Part of a small language model's weights.
Size: 9 layers, width 96, 3 heads of 32, MLP 384 tanh GELU, vocabulary 4740, 1.94M parameters.
Architecture: LayerNorm before each block, rotary positions, no biases in attention or MLP, untied embeddings, attention and MLP in parallel.
Training: 151M tokens, 4603 steps.
Each number is 200 + 40 x the weight over its row's rms, rounded and kept within 0 to 999. Layers, rows and columns count from 0. The size before them is the row's rms in percent of the matrix's.

# k: layer 6 attention key, 96x96, rms 0.0798, rows 40-76, columns 0-47
# q: layer 6 attention query, 96x96, rms 0.0793, rows 41-77, columns 0-47
# v: layer 6 attention value, 96x96, rms 0.104, rows 32-63, columns 0-47
# o: layer 6 attention output (transposed), 96x96, rms 0.122, rows 32-63, columns 0-47
k40,110,200,262,262,138,258,173,196,221,286,217,208,189,202,252,156,209,162,204,237,190,237,173,197,171,170,158,199,147,239,233,217,155,247,128,178,153,223,182,215,238,200,207,219,219,191,203,205,186
q41,090,268,227,203,197,227,206,166,199,214,175,209,187,209,193,196,149,286,240,246,170,147,193,232,219,198,202,152,204,192,213,175,236,119,309,242,177,201,198,188,197,213,183,160,231,199,203,179,195
k41,081,114,279,213,173,233,229,177,227,245,246,247,237,174,271,240,172,128,259,249,189,261,171,207,250,234,228,173,244,257,153,185,200,139,127,233,264,231,199,194,181,187,198,228,221,228,182,120,165
q42,105,178,201,149,181,251,215,145,186,207,191,314,212,216,177,194,124,167,258,206,180,228,180,252,233,210,189,216,169,213,227,235,214,222,198,190,190,173,150,297,171,247,206,197,273,185,200,138,150
k42,083,233,201,229,181,259,203,167,145,218,198,198,163,221,217,188,166,195,271,229,194,128,176,210,155,186,140,243,165,216,227,126,195,196,142,90,140,183,223,204,193,182,185,233,161,246,167,248,179
q43,078,167,185,247,208,217,158,190,230,199,267,189,196,178,203,149,261,131,157,212,246,221,170,183,220,166,241,193,198,218,196,188,200,249,145,197,263,235,198,249,159,211,261,239,129,212,230,228,235
k43,109,196,102,184,189,138,222,205,241,183,203,151,210,163,189,239,150,243,139,137,193,148,207,174,203,218,229,222,245,169,233,208,180,184,263,175,218,237,234,139,156,183,202,226,175,212,215,266,248
q44,072,202,149,209,218,207,208,200,126,145,168,173,214,188,233,275,204,231,192,224,232,192,212,162,190,217,230,173,240,204,234,176,253,142,297,246,269,251,209,180,187,188,177,244,230,271,227,157,231
k44,131,186,152,221,273,183,195,221,167,250,227,159,204,155,158,199,163,223,170,190,178,123,214,133,201,248,210,233,311,199,200,135,198,189,156,181,192,218,225,187,197,220,269,199,122,236,187,262,187
q45,118,244,170,200,187,169,239,251,162,149,173,161,135,190,171,262,220,180,142,185,260,212,170,244,148,212,288,173,201,188,177,178,154,220,277,258,201,254,175,190,138,145,226,189,186,157,249,219,295
k45,087,245,119,165,196,211,215,182,206,216,192,200,248,203,175,234,166,166,61,169,167,239,216,183,194,205,230,208,217,192,175,227,193,231,221,166,176,195,254,174,129,203,240,191,306,172,252,194,193
q46,101,152,135,143,240,168,236,216,169,223,234,219,298,243,207,280,215,217,128,234,194,233,262,176,147,177,161,217,255,200,118,194,242,240,184,193,180,117,254,241,225,211,250,171,205,208,171,168,186
k46,088,181,253,130,193,205,223,155,180,207,216,200,171,236,220,201,252,174,147,205,228,233,249,192,196,166,141,222,168,189,108,222,154,263,169,134,183,95,160,263,209,217,224,182,188,143,177,155,269
q47,090,181,135,223,211,177,244,172,211,168,294,145,176,158,162,248,200,161,148,244,185,203,193,224,286,182,170,183,199,201,142,286,265,169,161,208,259,250,134,243,192,212,173,172,222,164,173,194,147
k47,098,178,177,219,202,244,204,162,194,283,220,214,240,115,236,175,186,127,238,226,188,287,162,160,248,167,160,184,231,147,269,251,183,205,130,218,287,158,208,222,209,229,247,191,182,221,195,161,119
q48,101,195,210,199,140,166,229,213,206,184,205,216,227,197,111,102,230,273,197,166,223,167,220,186,232,174,248,199,151,195,220,210,203,214,209,224,221,300,165,192,230,190,221,248,237,223,184,186,184
k48,093,149,181,144,147,178,241,248,203,185,277,247,228,225,169,192,264,214,248,261,183,153,236,232,197,188,254,236,226,179,177,206,220,166,258,254,267,229,188,144,170,175,202,213,175,146,176,242,158
q49,091,267,131,157,268,249,183,191,171,215,257,192,258,253,205,235,209,168,200,161,207,220,211,193,240,154,203,206,270,258,234,158,277,206,225,161,213,142,230,189,152,211,233,157,196,283,231,239,138
k49,093,228,135,188,168,253,245,146,265,211,167,162,181,190,202,195,129,188,146,200,155,190,235,224,286,276,241,198,241,220,165,209,110,279,202,190,271,230,165,204,227,235,203,269,138,195,195,218,239
q50,090,179,175,192,154,269,173,183,225,177,161,273,183,184,206,115,200,229,237,126,163,158,171,234,240,161,223,205,178,235,279,213,169,219,186,240,142,128,212,134,139,213,191,154,175,189,195,208,242
k50,097,206,237,212,157,193,189,218,151,185,235,140,229,248,194,178,205,175,370,219,233,177,205,202,208,210,172,189,217,210,197,138,209,114,170,256,80,184,168,191,157,203,210,214,185,270,214,245,179
q51,103,266,115,245,215,171,224,251,181,196,179,223,172,220,176,152,201,239,165,208,204,197,147,183,212,209,176,219,156,253,230,149,223,226,229,194,212,230,201,206,222,138,182,167,214,146,148,202,254
k51,109,232,169,214,201,191,237,224,212,208,185,151,136,238,208,175,150,174,221,214,233,179,167,183,179,247,202,140,235,207,235,185,241,263,294,173,264,172,126,199,202,158,131,110,234,160,264,185,211
q52,089,234,142,195,229,249,182,193,193,262,276,168,188,239,273,162,244,199,302,250,208,203,240,186,229,168,215,243,196,286,215,132,234,230,207,177,255,167,166,219,118,236,186,208,183,188,209,190,204
k52,089,289,229,125,124,151,187,234,312,171,185,129,174,194,224,165,215,180,181,227,165,164,139,221,279,174,215,169,175,260,225,163,159,222,210,216,251,169,237,170,278,251,172,190,232,196,260,189,196
q53,109,131,271,200,189,241,238,165,228,196,200,259,186,235,218,96,271,152,198,199,211,221,136,171,256,117,235,215,150,270,171,186,216,187,207,259,238,191,192,158,198,225,184,206,185,181,190,201,164
k53,105,210,281,174,173,199,216,228,265,219,182,239,116,254,207,141,244,178,212,152,212,133,168,215,219,134,270,192,207,241,223,152,161,196,220,265,197,207,158,128,221,189,181,212,130,206,169,236,261
q54,111,206,174,199,175,142,213,201,248,186,235,183,228,173,198,198,222,243,275,237,230,184,170,228,234,193,251,190,161,267,183,240,204,123,190,198,163,208,223,215,148,237,204,183,251,195,221,142,169
k54,106,262,115,179,121,198,180,206,223,238,166,180,214,192,218,238,259,241,320,227,244,203,233,192,265,198,226,173,144,216,206,196,180,82,235,269,212,200,213,186,173,163,140,215,190,254,143,107,254
q55,107,229,172,230,205,186,172,184,174,178,135,218,226,165,228,171,133,202,300,208,202,208,193,166,287,222,207,225,169,191,259,183,162,168,196,172,192,187,224,168,183,251,240,239,221,226,206,111,218
k55,099,174,156,195,178,161,238,178,219,242,175,148,282,233,210,172,199,248,213,202,134,152,175,203,243,225,129,212,181,202,213,232,204,156,106,180,141,231,221,219,259,192,229,226,188,227,219,145,166
q56,097,220,143,165,118,215,234,161,250,197,246,209,183,183,214,156,209,142,279,157,194,152,140,150,204,187,176,230,275,226,185,209,244,185,235,209,218,162,228,203,172,214,178,199,241,189,225,175,191
k56,103,201,190,214,117,231,237,211,218,201,259,181,187,196,212,153,145,109,261,220,219,199,180,240,198,186,264,213,261,275,256,196,199,199,172,207,238,222,200,130,148,235,180,205,213,242,191,83,132
q57,093,164,219,242,297,184,124,248,257,196,157,202,199,266,192,232,253,261,134,174,202,184,154,170,134,239,126,200,136,231,135,156,209,195,139,138,156,173,205,160,239,202,180,218,204,206,169,207,235
k57,097,168,217,184,233,241,246,239,189,208,162,260,205,236,184,245,136,238,123,229,182,245,183,228,169,248,198,234,113,181,223,143,244,244,212,156,143,149,230,132,211,173,215,257,112,149,203,196,328
q58,092,186,192,218,252,247,202,162,201,222,169,252,198,234,266,216,243,165,176,230,145,231,223,114,237,190,262,204,247,264,173,240,120,129,214,216,174,185,175,233,183,192,148,180,233,165,176,192,233
k58,090,223,280,259,232,166,188,171,149,271,101,191,209,189,258,159,189,196,269,163,157,238,213,155,239,235,262,195,178,234,258,148,190,200,211,176,116,176,240,258,146,220,195,214,194,169,230,166,186
q59,092,243,189,189,179,189,207,116,231,139,173,195,127,221,210,203,173,205,264,208,159,169,148,188,250,219,157,178,208,224,195,247,144,160,207,216,155,198,288,244,229,194,236,180,173,278,194,195,222
k59,091,189,246,176,220,200,231,174,150,205,135,197,221,174,166,283,219,183,200,203,191,200,166,182,232,202,251,233,237,237,176,200,218,168,216,181,181,158,241,203,242,137,236,178,185,333,126,169,200
q60,109,236,193,225,250,201,246,190,97,162,202,93,163,173,211,263,238,232,165,182,208,155,222,176,169,225,179,171,230,146,184,162,248,189,221,189,219,224,242,155,269,231,190,254,231,237,156,175,166
k60,108,161,198,188,277,194,172,173,120,138,242,186,185,259,214,218,212,200,223,244,205,232,190,158,193,218,132,175,231,156,120,160,211,167,209,235,241,204,217,157,239,244,207,180,255,259,225,198,140
q61,096,218,246,199,219,232,198,265,233,220,208,102,204,263,232,184,258,163,249,267,208,249,246,229,248,180,210,142,182,259,182,221,162,207,108,183,191,187,231,150,160,191,162,198,166,172,128,172,176
k61,093,228,210,195,164,226,229,170,173,206,179,133,161,184,174,146,232,207,229,231,239,134,185,344,216,214,188,193,154,234,197,211,234,224,250,216,247,168,273,140,186,273,170,145,197,211,168,224,240
q62,102,204,157,238,198,166,185,214,216,186,155,235,239,179,225,134,192,259,293,205,215,179,186,235,185,256,167,149,186,229,229,139,201,224,280,176,221,176,149,162,224,109,180,139,159,147,222,225,203
k62,096,225,208,240,225,195,161,220,193,189,175,221,201,245,217,188,216,267,261,237,207,194,256,171,227,260,140,215,165,194,277,187,226,189,195,248,152,251,149,235,201,107,161,182,182,144,212,269,137
q63,103,158,234,263,206,223,174,188,186,205,228,288,239,158,130,116,156,193,260,200,172,235,164,174,254,272,193,212,226,184,169,213,238,216,115,197,210,201,215,247,191,187,229,140,176,195,106,215,181
k63,095,161,228,243,227,240,322,224,163,224,257,185,220,185,189,202,192,240,168,148,192,203,189,241,197,212,171,159,114,189,197,164,206,238,132,173,186,223,183,236,228,155,259,218,186,175,132,215,175
v32,078,204,222,219,250,216,206,94,234,204,197,200,232,222,197,49,167,184,236,201,185,181,151,175,155,220,210,216,204,189,164,183,195,165,181,141,158,199,225,241,145,242,230,213,170,218,235,122,190
o32,067,136,197,203,192,183,227,248,252,216,224,232,184,148,149,189,195,165,114,177,193,140,230,193,206,221,196,234,159,178,219,236,169,239,169,135,138,210,192,221,213,236,200,154,141,250,224,222,205
v33,071,208,236,170,243,233,193,261,227,201,189,160,137,135,189,252,231,210,196,125,207,181,210,215,255,219,218,276,213,239,172,192,137,119,255,205,186,210,104,191,211,132,186,197,195,230,183,138,185
o33,073,251,200,189,181,199,186,214,241,153,168,151,181,257,167,194,224,180,122,227,239,188,246,233,135,217,218,242,171,188,146,105,209,195,175,240,279,170,234,152,228,203,198,177,110,146,208,209,226
v34,067,272,228,203,155,152,204,224,218,256,229,243,250,183,191,104,162,210,227,241,201,244,165,253,253,176,172,153,199,189,223,226,182,263,160,163,189,177,132,266,228,197,235,206,158,114,226,134,266
o34,059,140,191,259,193,219,210,271,80,269,209,208,249,169,243,278,197,169,125,178,189,305,200,203,244,191,228,181,203,164,167,250,161,213,187,245,168,256,200,261,230,188,176,240,229,182,210,217,244
v35,059,202,198,251,242,264,248,191,134,238,202,161,214,242,221,212,227,238,176,240,181,241,172,247,183,128,213,235,112,192,326,143,246,133,222,267,187,164,160,234,166,232,190,253,181,163,212,178,161
o35,051,155,220,207,165,118,170,208,182,245,214,264,197,198,208,193,150,278,193,250,171,231,262,204,153,219,89,219,239,150,148,187,208,231,211,254,190,217,245,162,213,154,176,206,131,193,257,158,174
v36,073,189,193,123,182,177,140,122,184,206,169,235,254,185,209,185,199,244,283,226,217,259,182,242,198,204,207,193,161,162,252,218,175,163,211,262,211,228,147,195,191,282,235,200,213,176,177,204,99
o36,066,176,249,229,176,211,253,167,206,160,210,212,170,212,262,222,150,251,211,240,228,195,143,250,178,185,97,91,181,197,194,154,204,227,171,186,154,145,201,144,243,164,221,129,95,274,202,237,229
v37,071,196,269,196,181,284,237,135,223,184,161,177,157,186,235,172,246,167,273,167,255,156,226,269,263,247,221,178,238,229,230,255,237,179,178,120,162,182,191,180,212,129,178,111,105,203,207,146,216
o37,062,190,233,206,229,179,181,216,214,227,211,193,217,192,237,275,222,131,212,211,245,237,257,183,183,177,235,171,106,128,185,206,128,189,153,199,175,177,171,179,220,255,188,261,163,181,220,184,229
v38,076,156,239,173,161,129,251,151,194,199,203,168,250,158,228,221,222,244,255,223,230,207,166,210,325,254,210,110,172,128,162,162,256,201,209,166,191,193,180,237,185,187,203,229,231,122,185,125,253
o38,071,164,126,225,76,177,161,184,234,205,235,169,188,187,201,198,247,206,177,223,209,237,232,186,239,183,189,174,176,184,221,212,141,252,211,261,145,163,150,182,225,133,205,200,167,186,222,245,283
v39,067,199,219,189,227,185,230,238,222,132,149,239,162,205,153,189,203,209,207,190,220,273,181,231,155,251,209,203,211,159,156,191,226,68,273,165,236,96,317,153,245,179,215,196,199,158,227,224,152
o39,058,213,262,176,202,238,177,203,216,131,170,208,140,215,225,173,153,213,238,250,193,202,189,205,218,194,204,274,146,209,110,134,182,191,276,168,239,130,211,162,287,212,260,245,201,219,171,202,225
v40,067,214,172,181,207,195,156,182,206,186,226,267,234,159,178,66,164,265,220,172,224,243,177,213,232,154,220,153,197,233,234,213,222,172,218,244,175,167,168,164,219,280,275,257,211,213,187,232,198
o40,060,143,144,193,222,264,154,200,194,152,203,214,206,145,162,146,265,266,222,225,147,167,229,196,199,226,159,201,216,142,216,240,162,217,151,237,175,267,295,207,238,168,170,211,108,189,213,258,262
v41,072,186,221,189,185,284,239,225,181,149,256,177,173,225,153,225,232,208,198,228,197,232,231,174,158,175,236,188,199,198,209,235,209,258,216,163,161,178,181,176,231,187,132,204,129,231,185,220,113
o41,071,280,176,179,278,160,235,138,153,192,178,146,202,179,177,189,204,180,253,261,201,173,200,169,224,217,208,157,258,195,228,242,88,203,273,191,206,277,192,180,153,253,214,216,149,237,204,125,186
v42,067,283,243,217,161,279,186,198,176,201,261,242,177,136,140,235,161,268,236,186,167,232,230,180,238,142,170,233,218,205,262,249,165,166,188,219,235,181,240,242,240,199,238,223,182,123,191,134,232
o42,061,189,250,185,222,164,150,198,125,167,182,223,204,171,241,237,234,215,157,254,123,217,228,224,164,133,244,162,231,196,133,197,172,241,198,216,257,278,228,244,153,153,189,226,182,182,221,181,231
v43,069,231,214,255,204,176,248,112,146,248,140,100,246,194,214,197,178,198,183,187,176,177,143,221,255,210,178,161,248,189,180,248,208,170,215,220,210,209,161,240,178,157,195,262,209,157,182,219,208
o43,063,191,163,217,175,150,235,285,276,208,192,203,196,240,225,150,172,195,135,201,229,220,172,176,122,246,151,257,191,209,238,155,211,304,148,200,234,160,142,257,247,149,204,208,254,188,216,188,218
v44,068,195,198,237,297,223,147,210,186,93,217,201,222,248,264,229,128,161,215,136,189,285,245,196,215,190,152,217,132,218,258,150,245,220,258,166,198,219,236,185,192,217,192,222,185,170,196,289,78
o44,057,182,161,197,214,257,189,159,200,167,257,200,131,213,192,218,211,269,207,252,125,148,236,222,246,220,226,238,215,251,134,234,124,294,200,161,247,212,193,173,165,238,179,206,256,197,212,191,167
v45,067,242,135,147,202,248,228,191,151,300,141,216,190,193,176,179,178,148,245,227,221,221,220,150,213,184,258,178,185,191,176,189,250,156,200,274,217,182,204,261,127,231,220,210,231,215,217,220,138
o45,065,218,197,172,192,161,189,241,216,206,199,215,170,155,246,132,173,168,286,201,184,197,143,288,208,291,131,193,222,115,237,192,277,205,248,204,162,190,205,97,225,205,228,126,170,222,211,248,190
v46,081,163,184,198,260,150,189,241,225,167,193,221,177,244,274,231,162,238,180,207,196,193,232,200,159,215,162,215,243,146,148,239,166,183,210,132,221,256,220,161,233,202,219,181,212,121,190,193,209
o46,074,230,129,160,175,223,162,211,238,196,178,185,182,227,217,227,245,216,249,195,257,151,232,148,228,127,253,173,175,252,194,210,150,190,208,176,241,179,240,208,218,145,161,237,176,162,201,223,172
v47,074,193,185,254,217,208,179,271,211,186,217,160,186,170,218,166,207,244,220,90,178,283,126,200,210,177,213,239,271,244,144,134,265,207,199,216,202,202,215,248,190,247,230,213,296,203,157,220,216
o47,067,133,226,213,130,211,217,124,225,177,210,281,169,231,141,131,212,204,196,215,205,157,158,207,246,263,150,212,152,149,197,256,273,250,197,264,223,142,209,228,228,191,251,145,234,183,138,216,245
v48,066,198,227,248,228,168,108,184,252,196,213,239,183,227,155,213,183,278,292,139,194,174,187,180,250,178,225,238,168,184,153,238,214,247,254,167,218,230,230,241,200,190,227,172,224,156,247,95,162
o48,061,183,266,204,197,216,100,178,139,157,248,282,182,249,160,198,224,203,237,194,262,215,207,305,174,213,237,177,180,239,176,195,231,196,136,176,211,216,154,206,215,115,175,185,210,163,225,242,236
v49,070,251,246,236,143,109,233,124,223,199,134,191,201,159,209,240,208,138,199,191,159,204,113,188,180,227,187,129,214,225,178,272,165,265,202,215,167,229,201,212,146,144,197,163,183,224,182,318,147
o49,065,196,301,233,252,179,143,293,222,218,177,182,219,202,226,211,198,176,184,214,207,235,143,232,189,200,206,197,185,220,205,198,166,184,206,202,215,176,140,239,236,198,238,174,288,222,202,178,200
v50,074,174,158,164,218,219,161,206,191,215,221,223,263,143,222,179,241,234,212,132,231,246,277,162,179,240,205,219,238,278,251,185,203,260,189,240,186,198,152,206,155,245,100,209,202,202,152,232,86
o50,069,222,153,185,277,180,134,212,242,207,224,176,213,226,201,221,216,213,208,187,211,146,234,223,219,280,118,201,168,203,221,177,199,209,180,158,203,197,255,226,171,209,146,230,201,222,153,231,252
v51,076,196,228,198,155,193,207,210,216,250,194,163,217,121,231,253,150,241,143,171,198,203,314,234,250,210,241,259,240,153,179,189,216,230,188,224,223,258,165,185,258,177,170,162,205,241,182,245,202
o51,068,217,171,235,180,219,219,232,166,209,215,185,160,211,201,186,191,191,177,199,260,222,151,230,194,214,260,179,157,240,193,218,179,181,236,250,184,208,167,210,197,173,234,288,200,207,158,189,245
v52,074,200,233,149,133,152,212,287,211,211,229,212,161,246,228,245,177,283,175,219,139,225,163,218,291,266,196,215,201,249,181,232,195,203,220,194,242,169,212,164,197,169,203,144,243,235,200,234,285
o52,065,232,213,210,209,221,178,243,165,204,158,220,203,213,279,247,232,246,211,152,203,156,203,173,160,188,248,203,173,260,221,196,194,174,225,217,175,211,202,308,280,186,255,189,224,186,145,167,190
v53,075,230,152,216,212,200,170,246,202,220,130,291,225,201,183,220,181,171,251,205,140,235,178,136,116,204,232,193,168,240,249,162,247,161,142,235,169,144,297,135,168,232,141,216,195,199,247,172,59
o53,068,288,240,189,170,217,142,199,208,142,194,173,205,268,193,209,143,157,174,194,174,137,150,209,163,275,135,195,262,244,154,139,260,230,230,124,163,169,207,182,145,232,257,188,240,229,246,233,192
v54,070,185,212,227,254,163,176,181,230,269,182,198,221,297,153,251,159,190,208,224,178,183,203,157,248,68,210,206,202,244,260,215,266,222,171,212,215,215,154,248,214,272,185,96,214,216,202,202,220
o54,061,167,169,255,174,165,223,143,174,238,239,269,188,190,234,207,212,189,258,193,218,160,187,195,231,237,198,149,254,146,251,196,228,170,130,156,185,191,205,247,194,166,245,155,198,146,268,239,113
v55,076,242,216,173,147,212,253,225,179,146,176,188,160,175,135,180,206,204,223,245,230,163,141,211,249,172,208,200,238,228,291,275,139,158,198,181,210,126,171,271,227,149,247,218,181,253,201,193,273
o55,065,128,245,271,267,154,236,252,185,186,193,206,239,189,161,174,189,198,80,162,190,178,220,145,116,187,200,234,234,130,216,201,186,170,141,245,200,245,168,218,236,223,235,220,165,222,200,203,205
v56,063,185,176,234,202,195,247,152,160,182,161,192,257,160,186,224,150,145,258,152,246,151,137,263,208,188,205,236,209,187,195,192,218,160,258,111,232,199,190,231,203,164,213,229,226,217,205,99,165
o56,057,190,257,293,191,158,261,157,188,224,192,223,127,202,166,122,207,148,209,242,293,174,203,166,168,187,195,207,187,167,203,203,229,196,205,189,225,171,165,126,258,136,174,245,199,150,184,239,164
v57,070,258,234,214,178,119,183,195,229,171,237,245,143,120,262,136,165,258,241,168,187,268,139,204,174,318,232,116,230,124,215,229,141,152,186,180,198,258,236,156,219,216,251,240,182,154,215,221,226
o57,066,214,295,157,206,211,204,247,214,174,185,241,190,213,230,209,215,170,174,186,213,219,190,217,168,181,197,181,173,264,191,209,156,216,153,239,167,165,215,212,247,185,213,136,211,276,223,218,266
v58,082,200,194,186,275,234,179,240,190,120,132,202,143,260,235,189,121,180,218,195,205,159,133,203,227,146,199,160,275,209,239,211,164,220,227,208,229,135,169,172,231,280,215,148,188,212,195,244,269
o58,074,127,173,151,230,249,201,196,226,185,302,225,235,177,174,182,137,203,246,235,272,212,187,137,257,156,195,166,275,193,200,197,208,166,119,223,211,212,174,200,209,296,213,245,189,180,178,243,171
v59,063,173,113,186,166,227,270,95,236,251,229,212,235,206,157,180,202,179,253,160,244,213,230,174,203,123,208,277,202,259,171,225,265,126,135,191,181,220,209,240,129,209,258,232,258,152,226,221,170
o59,061,220,181,141,225,218,210,281,179,201,201,215,135,226,171,197,185,203,187,162,160,170,238,225,176,282,159,196,179,171,233,222,156,207,182,184,164,203,177,182,281,180,198,238,197,208,202,264,235
v60,077,169,240,146,220,216,222,185,198,250,209,227,213,133,119,137,241,206,213,253,231,239,184,208,258,156,200,201,197,172,289,251,162,191,296,198,166,218,191,202,255,217,270,196,189,255,218,156,189
o60,069,161,258,269,214,231,209,236,208,265,158,205,208,163,187,209,283,233,234,203,158,231,221,166,178,180,207,179,165,145,183,256,231,220,189,202,229,172,225,199,210,243,204,214,91,220,196,248,253
v61,076,151,190,157,257,185,163,193,223,247,164,218,229,143,169,185,183,272,182,233,223,226,243,196,231,259,197,212,262,198,200,196,239,215,224,195,199,217,263,239,156,260,246,125,217,192,173,223,236
o61,068,189,127,298,216,170,146,209,218,131,239,205,217,206,171,150,229,203,145,162,193,179,145,213,236,179,223,159,121,242,245,230,206,212,215,248,177,147,197,216,208,199,140,204,188,242,182,264,307
v62,065,229,206,252,237,230,178,183,200,278,225,169,180,136,81,238,197,169,175,252,174,195,89,96,235,229,216,181,193,218,246,232,179,197,212,180,193,205,191,184,268,212,108,113,240,197,199,208,208
o62,059,250,252,231,211,155,220,164,198,150,125,201,188,210,189,183,197,166,227,213,181,175,223,212,174,209,190,176,252,232,197,215,203,172,198,145,231,166,196,193,206,158,160,174,175,227,240,220,186
v63,068,199,107,179,216,177,232,138,177,190,211,153,232,171,211,187,108,221,281,160,174,284,110,183,229,175,199,243,212,184,146,228,203,200,143,210,218,164,177,254,149,188,215,161,277,127,146,161,200
o63,061,190,223,162,186,221,228,228,163,180,185,211,148,163,193,199,252,259,199,255,240,161,167,237,258,205,157,153,158,182,232,210,265,294,213,213,238,229,211,145,216,140,179,221,197,172,179,272,189
q64,092,211,238,192,173,226,179,254,244,186,170,171,193,147,272,179,135,236,246,133,199,155,117,153,231,151,196,253,199,172,242,199,194,193,231,224,209,125,202,174,169,228,180,233,216,232,348,186,177
k64,070,169,163,223,214,277,156,271,208,211,154,181,144,204,209,234,155,125,183,244,245,205,193,207,201,196,301,162,215,182,161,223,195,255,206,204,249,198,189,254,161,277,130,177,157,149,214,152,194
q65,073,229,221,166,246,148,236,164,179,218,211,231,161,259,230,266,292,170,140,229,151,188,212,253,189,230,151,203,203,231,154,199,227,222,159,211,205,252,228,200,187,129,214,180,236,196,137,294,188
k65,070,185,157,220,204,200,142,287,233,194,251,250,140,172,208,247,249,246,201,225,161,170,226,179,174,225,236,231,149,158,186,231,84,205,206,254,188,259,235,79,250,194,198,276,175,189,265,192,197
q66,074,194,187,278,166,180,159,247,169,206,245,271,196,176,157,190,166,172,210,212,229,256,325,197,268,240,251,199,174,190,185,201,145,257,169,212,227,278,206,192,218,186,249,226,109,200,223,216,249
k66,075,87,181,199,205,199,199,108,192,177,195,197,250,185,231,218,196,191,298,170,188,140,112,209,146,137,179,190,252,170,232,187,223,191,198,165,187,201,215,269,198,230,248,133,184,250,148,169,168
q67,085,207,207,206,175,161,172,313,216,149,186,89,248,156,222,187,136,255,225,183,232,200,173,163,266,161,223,277,174,164,245,177,176,196,220,226,233,181,196,161,181,224,176,252,161,197,277,178,213
k67,073,165,213,252,197,222,214,182,191,210,129,251,172,179,208,217,185,137,209,259,205,266,202,145,168,165,248,153,238,255,219,209,247,237,224,224,265,237,163,266,180,198,189,161,180,275,208,203,173
q68,096,176,233,195,175,168,145,227,217,162,192,105,262,169,191,152,107,232,246,205,245,189,197,183,265,182,212,178,193,151,274,182,218,190,186,268,197,220,234,141,226,251,223,264,202,286,232,132,195
k68,068,155,169,273,224,182,210,153,240,194,184,230,239,234,204,219,187,257,215,213,248,203,127,144,147,227,261,205,213,184,250,156,202,200,189,170,245,242,136,275,163,224,189,176,174,176,206,216,186
q69,065,226,223,135,217,244,234,130,180,198,214,207,194,267,208,210,238,216,101,149,193,176,218,242,190,163,169,153,177,223,161,246,314,222,205,236,200,210,234,191,156,227,128,165,213,257,233,212,169
k69,091,243,240,216,189,141,225,208,210,210,226,142,165,254,209,211,241,255,207,185,174,184,181,216,217,141,147,166,136,185,253,186,140,210,113,158,153,210,249,224,267,146,226,222,257,164,138,221,167
q70,071,147,222,190,203,217,204,140,161,200,174,228,201,246,226,224,170,200,159,187,187,187,209,190,161,167,149,187,271,195,252,251,196,148,221,129,230,241,185,257,191,222,105,129,188,245,198,211,130
k70,091,277,211,179,171,219,234,217,221,240,266,162,195,235,230,185,239,251,178,191,153,192,197,146,193,169,136,205,155,177,177,217,206,186,180,185,129,171,174,174,236,185,194,206,232,203,169,222,217
q71,076,218,208,198,263,196,237,165,227,209,166,273,176,238,187,239,253,173,141,161,150,235,208,223,178,178,180,193,190,215,196,280,206,135,175,175,150,133,176,187,185,164,188,159,174,123,156,212,155
k71,062,181,239,86,219,167,175,154,143,167,294,159,217,222,193,213,175,213,188,194,236,210,229,224,251,154,184,227,184,116,193,238,214,197,121,161,166,270,182,187,263,223,204,251,216,286,259,198,252
q72,078,166,250,217,251,206,176,105,255,171,173,280,236,165,211,210,172,181,251,179,174,161,187,199,233,224,223,212,211,227,221,288,176,129,191,265,187,159,211,238,144,284,174,147,248,220,253,187,164
k72,121,236,213,158,146,192,174,233,224,209,229,180,159,229,228,171,212,205,190,167,178,191,182,237,250,246,218,220,150,161,196,212,94,222,162,177,165,207,253,168,197,217,174,231,203,160,272,184,223
q73,092,238,201,187,210,250,256,132,211,216,247,292,205,267,214,176,240,161,170,241,161,270,189,191,191,143,198,173,214,251,119,244,283,195,179,235,212,157,234,258,256,236,183,121,201,189,140,213,163
k73,069,237,236,210,214,187,218,192,274,243,219,118,191,274,183,212,210,204,222,200,167,196,249,226,179,214,130,158,170,142,221,226,184,219,186,141,214,257,237,138,234,209,167,227,268,208,182,197,184
q74,080,174,231,127,262,206,158,181,167,228,151,306,222,251,188,253,193,220,161,217,229,265,212,167,193,229,150,174,183,224,137,181,231,191,185,251,198,200,166,211,213,239,229,214,163,221,276,197,144
k74,098,223,133,198,249,172,203,200,139,195,193,231,148,183,128,185,161,181,131,120,185,208,247,222,177,179,235,243,177,204,230,247,183,192,174,194,149,210,212,265,204,218,205,207,189,191,176,188,227
q75,087,212,194,277,190,231,210,228,212,178,241,239,192,237,168,160,225,187,174,136,220,233,193,176,238,146,154,220,180,246,159,166,286,259,139,150,196,218,266,186,134,168,200,254,188,188,194,151,264
k75,068,189,159,181,227,112,221,223,137,211,226,268,274,242,150,197,207,184,231,190,205,130,236,253,174,210,267,146,260,91,150,234,179,189,201,197,156,152,217,195,213,152,252,206,200,223,163,214,163
q76,044,221,252,203,130,206,164,206,223,209,150,184,242,208,277,190,203,287,227,262,234,185,234,252,168,217,261,231,205,164,156,145,214,226,218,197,191,131,255,256,268,228,229,196,190,177,192,169,196
k76,241,248,250,176,185,219,244,196,240,243,227,192,183,271,231,212,234,215,190,161,141,191,215,241,201,195,141,184,174,180,163,236,205,178,143,144,143,184,225,180,250,240,182,218,233,204,141,215,179
q77,152,203,214,127,226,259,264,136,243,233,210,259,198,262,180,238,195,193,183,168,157,244,228,226,188,188,185,221,181,235,164,256,279,130,197,172,180,172,168,205,237,242,163,156,261,186,150,182,151